config = dict(
    hidden_size=192,
    vocab_size=8192,
    norm='rmsnorm',
    rope_theta=10000.0,
    attn_scale=0.125,
    parallel_block=True,
    optimizer='muon_variant',
    lr_mult_down=2.0,
    beta1=0.93,
    schedule='wsd',
    max_steps=4303,
)
Each number is 50 + 12 x the weight over its row's rms, rounded and kept within 0 to 99. Layers, rows and columns count from 0. The size before them is the row's rms in percent of the matrix's.

# layer 8 MLP up, 640x192, rms 0.151, rows 311-327, columns 0-95
098:24 44 75 52 37 39 59 56 48 33 31 52 44 49 46 55 51 47 30 54 48 52 64 53 72 53 44 53 51 42 49 47 53 60 53 33 32 31 51 39 71 39 70 61 39 57 69 43 44 77 81 41 50 78 32 37 45 42 58 34 52 54 57 52 51 40 61 49 55 49 62 53 60 47 43 62 36 75 37 41 60 35 56 41 68 55 61 42 56 53 46 55 47 65 44 61
103:56 65 66 31 33 55 38 43 44 27 42 44 68 37 46 53 34 55 38 63 78 82 60 43 35 50 32 65 27 56 57 59 36 26 66 59 43 51 41 45 61 52 60 66 43 69 46 73 43 57 58 58 29 44 48 39 44 47 59 57 44 44 36 76 34 50 67 71 72 54 59 60 41 39 70 53 49 38 54 48 62 40 55 59 27 60 50 53 66 44 47 43 47 37 53 45
104:59 44 43 49 60 54 39 78 44 63 43 32 89 50 51 57 44 41 51 42 38 42 42 21 31 52 46 38 38 55 43 55 36 52 47 24 53 64 58 50 66 58 57 42 66 56 55 31 32 48 13 60 67 63 39 56 56 52 67 63 44 50 57 35 62 59 54 50 46 65 65 42 53 62 52 59 46 68 70 48 44 56 47 70 56 57 61 56 59 65 50 36 45 45 47 51
103:37 71 62 66 55 63 46 59 52 52 63 57 32 67 52 42 35 41 41 61 29 39 60 59 40 45 35 56 42 60 66 34 48 37 38 52 31 62 48 35 66 37 50 45 47 19 52 47 45 50 46 34 53 35 41 54 52 30 63 50 55 54 28 48 44 50 55 50 62 43 45 55 60 60 61 45 51 33 45 56 55 60 55 53 52 55 55 58 50 38 44 28 44 62 58 53
101:52 39 62 56 42 51 45 81 43 46 51 64 37 42 57 62 44 29 53 59 62 44 78 45 57 46 54 53 40 54 49 41 35 78 53 48 51 52 67 70 45 54 52 49 33 46 63 51 42 61 46 56 46 35 67 16 58 39 35 39 40 58 38 68 62 44 59 54 35 43 54 54 41 37 56 32 20 52 69 41 22 35 48 57 46 55 71 51 51 58 61 64 61 46 66 49
093:45 44 58 48 60 72 37 66 65 52 36 55 42 42 63 36 50 54 58 57 43 73 41 36 42 45 51 54 43 37 47 43 48 30 59 47 66 53 52 56 41 43 40 25 51 51 47 34 57 50 30 54 54 43 53 32 55 42 66 38 59 43 58 55 53 50 36 49 60 57 30 17 33 54 49 54 27 36 56 52 53 50 38 38 65 43 38 54 52 39 65 44 54 69 53 44
100:39 60 55 41 60 45 46 43 63 47 58 68 51 52 31 67 34 45 28 37 33 64 44 45 55 34 30 48 39 56 48 59 58 52 48 56 78 51 57 50 55 48 56 84 51 44 53 52 43 58 16 46 51 53 58 44 45 33 53 40 53 56 57 40 61 64 43 51 48 36 70 50 42 68 21 48 67 60 42 51 59 61 43 55 63 45 51 47 61 62 53 36 56 58 65 45
104:51 40 45 41 48 65 53 64 59 39 39 59 61 50 48 55 54 40 69 57 37 50 44 66 54 80 45 41 30 58 70 39 56 41 29 64 85 56 69 67 69 45 44 51 44 35 42 50 48 48 47 58 66 57 45 70 54 48 55 70 45 43 61 37 70 61 51 48 32 48 56 57 45 84 63 46 51 31 59 39 47 32 65 57 42 57 47 32 48 36 41 45 74 58 57 51
097:70 51 50 43 56 76 62 64 56 41 26 61 65 47 39 59 48 46 43 54 62 62 47 36 52 43 63 35 51 44 62 51 70 65 51 61 48 74 64 40 60 53 47 46 41 61 50 68 41 41 58 31 38 42 40 42 48 64 60 45 66 79 45 52 51 48 57 57 55 36 52 81 48 65 38 48 56 65 34 60 56 41 33 31 26 80 43 42 67 51 60 63 79 50 46 50
113:58 54 63 69 65 61 37 60 56 61 49 30 69 63 48 50 35 59 52 62 46 59 58 68 49 39 53 63 59 52 38 44 58 70 66 57 43 37 52 56 55 54 33 50 71 67 57 47 71 49 78 55 69 61 49 45 56 45 60 64 48 50 47 41 52 42 33 58 29 43 53 23 40 24 45 48 52 59 39 43 59 50 55 41 69 37 52 51 53 34 39 45 65 74 45 56
102:34 73 39 70 52 61 46 39 43 57 34 37 56 48 46 49 30 56 60 72 47 58 29 24 25 34 41 36 53 53 35 50 43 64 33 34 54 49 51 28 70 52 25 56 56 71 56 30 43 34 56 47 48 53 70 61 56 47 51 45 29 34 58 64 49 52 60 52 41 57 58 75 65 52 35 42 47 50 72 15 51 45 60 58 44 41 44 52 56 40 52 63 51 44 51 46
104:38 60 55 42 45 47 47 37 54 46 29 41 45 56 67 52 60 52 57 31 63 65 45 52 44 55 43 37 66 55 38 55 59 27 33 67 63 59 57 41 56 66 26 41 32 32 35 35 60 39 52 47 21 70 72 38 52 52 55 65 51 45 55 70 55 44 48 40 36 29 54 52 42 58 59 62 46 67 42 36 52 58 54 34 50 47 81 24 44 61 47 68 66 69 36 31
099:40 38 79 71 54 57 59 48 49 60 10 51 50 44 45 16 56 50 41 25 61 34 57 51 40 47 48 28 40 44 33 48 38 61 64 65 55 42 30 40 39 77 37 39 48 33 49 47 37 43 45 62 52 50 37 53 53 45 39 40 64 48 26 53 40 52 46 68 66 68 60 31 43 50 47 72 40 44 48 33 53 55 57 40 57 42 64 57 46 57 44 74 42 53 66 65
108:54 62 61 51 51 58 43 56 43 61 14 54 46 38 57 31 46 45 45 53 59 47 52 54 38 34 60 43 40 54 35 40 53 69 43 44 56 63 54 49 60 47 27 81 48 39 55 52 56 56 37 30 44 43 76 32 67 33 47 28 58 47 46 53 43 38 54 62 62 54 59 57 44 51 58 46 44 42 60 49 51 52 65 39 42 41 37 49 50 39 47 83 72 46 53 52
097:72 59 43 28 47 45 48 43 49 52 56 46 49 50 44 53 43 71 31 68 50 30 68 47 51 41 50 58 55 57 56 59 47 52 37 49 59 53 60 37 49 31 53 41 44 55 36 39 59 50 30 43 27 71 20 30 43 60 45 48 63 55 42 30 59 51 55 76 35 45 43 36 35 35 35 63 54 42 53 49 62 29 45 33 42 35 48 36 50 66 52 52 48 27 39 51
109:46 37 48 53 61 58 38 56 55 54 40 52 58 64 34 60 52 37 37 61 41 41 53 70 52 40 51 56 64 25 29 23 62 71 57 40 62 31 22 54 37 45 40 56 51 63 59 57 46 61 37 42 43 26 66 29 67 57 37 44 53 54 69 61 36 45 67 53 32 67 40 43 58 37 52 39 42 39 53 50 70 70 44 66 53 60 49 45 55 45 39 61 69 43 40 73
100:56 56 63 61 59 62 49 55 39 39 33 55 49 47 56 46 51 46 58 49 65 58 47 31 56 52 43 54 43 55 37 54 70 37 43 63 79 59 44 59 43 57 57 61 54 39 32 43 56 35 50 57 53 30 62 56 37 64 20 45 46 71 66 57 65 41 46 66 43 52 34 33 73 51 52 43 49 46 56 23 39 30 39 37 42 37 43 48 41 34 44 34 58 53 37 40
# layer 8 MLP down (transposed), 640x192, rms 0.172, rows 311-327, columns 0-95
091:80 66 28 44 63 57 52 39 48 63 53 42 40 43 48 46 45 42 58 39 57 42 41 57 39 46 51 56 55 49 46 54 47 35 42 63 78 66 45 61 36 47 42 44 45 38 35 49 68 43 25 61 36 23 63 58 46 63 38 58 51 51 54 57 57 65 56 65 39 59 42 58 49 47 58 50 52 27 69 58 37 67 41 47 19 61 45 52 38 33 58 48 37 35 59 47
114:61 51 46 46 56 49 68 31 38 59 54 57 33 54 60 54 25 60 38 39 56 55 34 56 47 31 62 49 41 30 33 71 60 38 39 51 32 50 38 34 35 32 41 47 24 40 44 56 43 33 38 22 49 36 44 52 64 67 51 67 34 53 45 56 55 50 41 40 48 49 65 42 43 45 62 49 57 34 51 35 50 27 48 53 24 38 67 63 43 52 24 72 49 43 50 54
105:61 41 64 45 59 71 48 55 32 46 58 41 22 52 53 45 85 40 40 51 67 63 44 40 58 44 51 43 45 51 66 50 55 59 53 39 39 52 45 42 59 40 44 90 41 65 42 66 57 61 36 53 51 43 23 52 40 59 70 55 45 53 60 46 53 42 47 43 46 40 57 41 53 59 42 67 43 58 44 50 50 69 42 73 45 39 47 39 25 45 29 61 51 61 37 32
104:56 67 44 60 57 49 48 43 60 66 60 56 50 54 57 49 46 35 57 51 40 35 45 64 36 64 31 63 51 57 60 69 47 54 57 58 41 71 51 45 47 20 58 42 44 52 47 47 52 60 57 37 37 42 56 41 66 39 44 58 35 53 41 35 43 60 83 58 45 35 53 34 51 41 68 47 50 50 55 57 54 41 46 58 56 31 50 54 47 50 34 36 29 51 43 56
099:62 70 33 74 32 45 48 59 76 61 68 47 42 50 65 46 54 48 64 39 34 58 51 75 58 39 28 53 36 47 52 67 86 60 51 64 49 39 62 33 57 52 44 63 56 61 61 50 32 38 60 53 63 54 52 58 34 32 37 76 55 70 45 39 60 44 31 48 55 45 59 39 48 66 38 47 75 66 16 48 51 49 51 49 42 48 46 45 36 51 44 29 45 54 51 54
091:62 64 63 48 33 59 52 55 43 20 50 41 78 54 49 41 48 27 67 55 51 39 42 46 68 58 36 59 72 43 54 65 42 46 42 54 44 57 71 53 69 63 44 58 65 49 28 53 56 67 52 60 34 54 43 53 32 51 47 41 60 50 47 51 35 49 44 63 46 61 35 70 40 41 50 33 63 42 63 58 71 47 56 52 86 51 33 58 57 49 28 61 57 52 51 73
100:56 87 52 43 71 41 57 46 73 32 63 60 35 68 56 32 56 48 39 62 45 42 69 51 57 55 55 56 53 45 66 65 31 52 62 50 40 47 42 57 55 41 59 40 21 34 53 40 41 57 45 53 49 61 52 51 50 57 67 54 43 52 72 58 28 61 42 43 56 64 30 61 45 36 51 44 65 70 51 46 72 40 60 67 68 48 41 38 56 48 50 65 56 46 45 57
106:56 51 60 44 58 41 30 65 41 49 51 69 50 42 46 35 55 33 42 51 65 53 66 63 42 55 38 32 43 37 41 52 59 48 31 54 29 27 71 74 29 62 53 26 54 46 23 56 75 41 44 62 34 47 49 33 45 56 51 54 67 49 46 55 61 73 51 53 55 50 40 46 24 29 42 45 36 52 45 50 28 37 45 49 51 31 42 35 61 48 59 49 38 61 60 54
095:52 52 40 48 57 23 29 41 41 60 64 54 36 63 52 65 59 64 39 58 36 27 46 59 30 59 60 41 42 54 45 44 34 72 48 48 59 43 23 62 43 49 52 60 54 33 61 26 54 35 54 64 62 63 72 45 45 38 44 52 36 51 41 48 47 41 56 36 58 78 60 45 52 28 39 56 54 48 61 61 55 57 57 56 78 49 61 71 46 57 46 42 31 62 63 52
114:47 35 44 56 50 41 44 68 61 44 69 55 51 74 62 67 51 27 57 49 31 41 59 33 53 52 81 19 69 63 59 40 64 48 74 57 51 55 44 19 61 47 70 45 76 55 62 45 37 54 67 68 52 56 68 56 65 34 59 39 75 59 51 61 57 73 59 58 37 51 35 64 29 46 50 39 45 47 32 46 52 46 65 53 54 44 46 59 37 45 65 63 57 51 57 52
104:70 57 38 48 43 59 68 40 57 36 54 52 57 48 58 33 79 52 46 35 42 60 53 46 58 57 74 50 39 32 71 58 54 20 40 83 63 50 45 54 64 44 55 48 50 50 45 57 43 53 42 54 60 44 41 32 63 46 67 60 59 65 40 53 44 15 47 65 55 56 54 34 52 56 59 62 37 58 57 77 57 52 46 42 72 44 34 44 56 73 42 48 22 67 39 61
106:63 45 51 48 52 74 34 42 55 49 65 58 37 59 46 41 58 61 55 38 71 49 49 36 41 55 17 60 50 49 60 35 50 46 33 33 48 34 49 48 41 69 43 44 33 46 24 52 28 61 60 27 38 63 50 28 74 54 47 56 34 55 50 65 54 56 62 49 40 55 30 61 29 47 39 46 47 60 79 59 62 55 47 44 48 41 66 15 60 42 53 45 56 45 55 56
094:49 50 33 49 46 44 60 52 52 53 77 69 50 54 66 74 54 65 53 60 69 49 46 52 69 59 63 62 62 66 61 58 57 31 31 36 53 69 71 53 64 29 64 69 36 77 60 82 62 48 60 41 39 60 54 34 45 46 51 54 35 68 63 38 48 57 62 42 44 45 27 62 56 53 51 46 65 55 58 69 60 50 50 57 37 60 27 53 69 55 49 42 59 45 31 66
104:60 61 38 52 50 54 73 54 61 32 69 50 44 54 68 60 64 46 62 44 33 64 38 57 44 64 46 42 56 74 61 61 51 60 91 63 43 64 46 44 57 51 49 61 41 60 57 67 57 58 57 44 70 58 34 54 37 50 52 58 61 48 55 28 47 74 51 37 44 54 33 37 48 44 30 35 44 57 60 31 58 35 49 67 58 38 64 51 50 45 43 53 32 71 59 66
111:28 32 55 72 49 60 44 36 55 54 60 64 49 56 49 54 51 37 66 44 52 79 30 56 31 49 32 39 30 39 44 48 55 57 70 57 42 52 44 49 51 62 44 56 40 38 48 48 49 41 58 66 68 46 68 76 37 39 63 58 49 56 60 66 45 48 51 24 57 55 62 58 57 57 53 56 37 40 53 56 48 51 46 74 76 56 62 65 56 29 42 51 34 82 60 45
104:53 57 50 49 71 32 50 35 60 57 62 48 39 39 53 50 52 47 47 33 50 57 47 34 39 26 46 39 45 36 66 45 53 55 60 64 24 58 66 50 59 55 66 59 33 35 49 45 62 65 58 48 66 63 47 77 35 58 60 51 48 51 61 40 56 63 25 56 45 53 33 50 57 25 72 47 67 55 41 51 32 42 42 51 63 51 39 60 65 40 59 42 29 74 50 44
092:35 46 46 48 54 58 53 56 37 46 49 46 37 54 27 38 44 48 23 42 28 78 52 43 51 47 51 38 58 57 65 55 62 65 44 54 58 74 35 23 56 71 40 41 50 45 89 65 50 67 66 63 49 43 09 61 55 44 53 44 38 56 32 31 44 56 63 34 55 44 49 68 38 50 45 44 53 59 40 54 52 48 47 38 40 64 47 61 75 69 54 42 41 34 66 71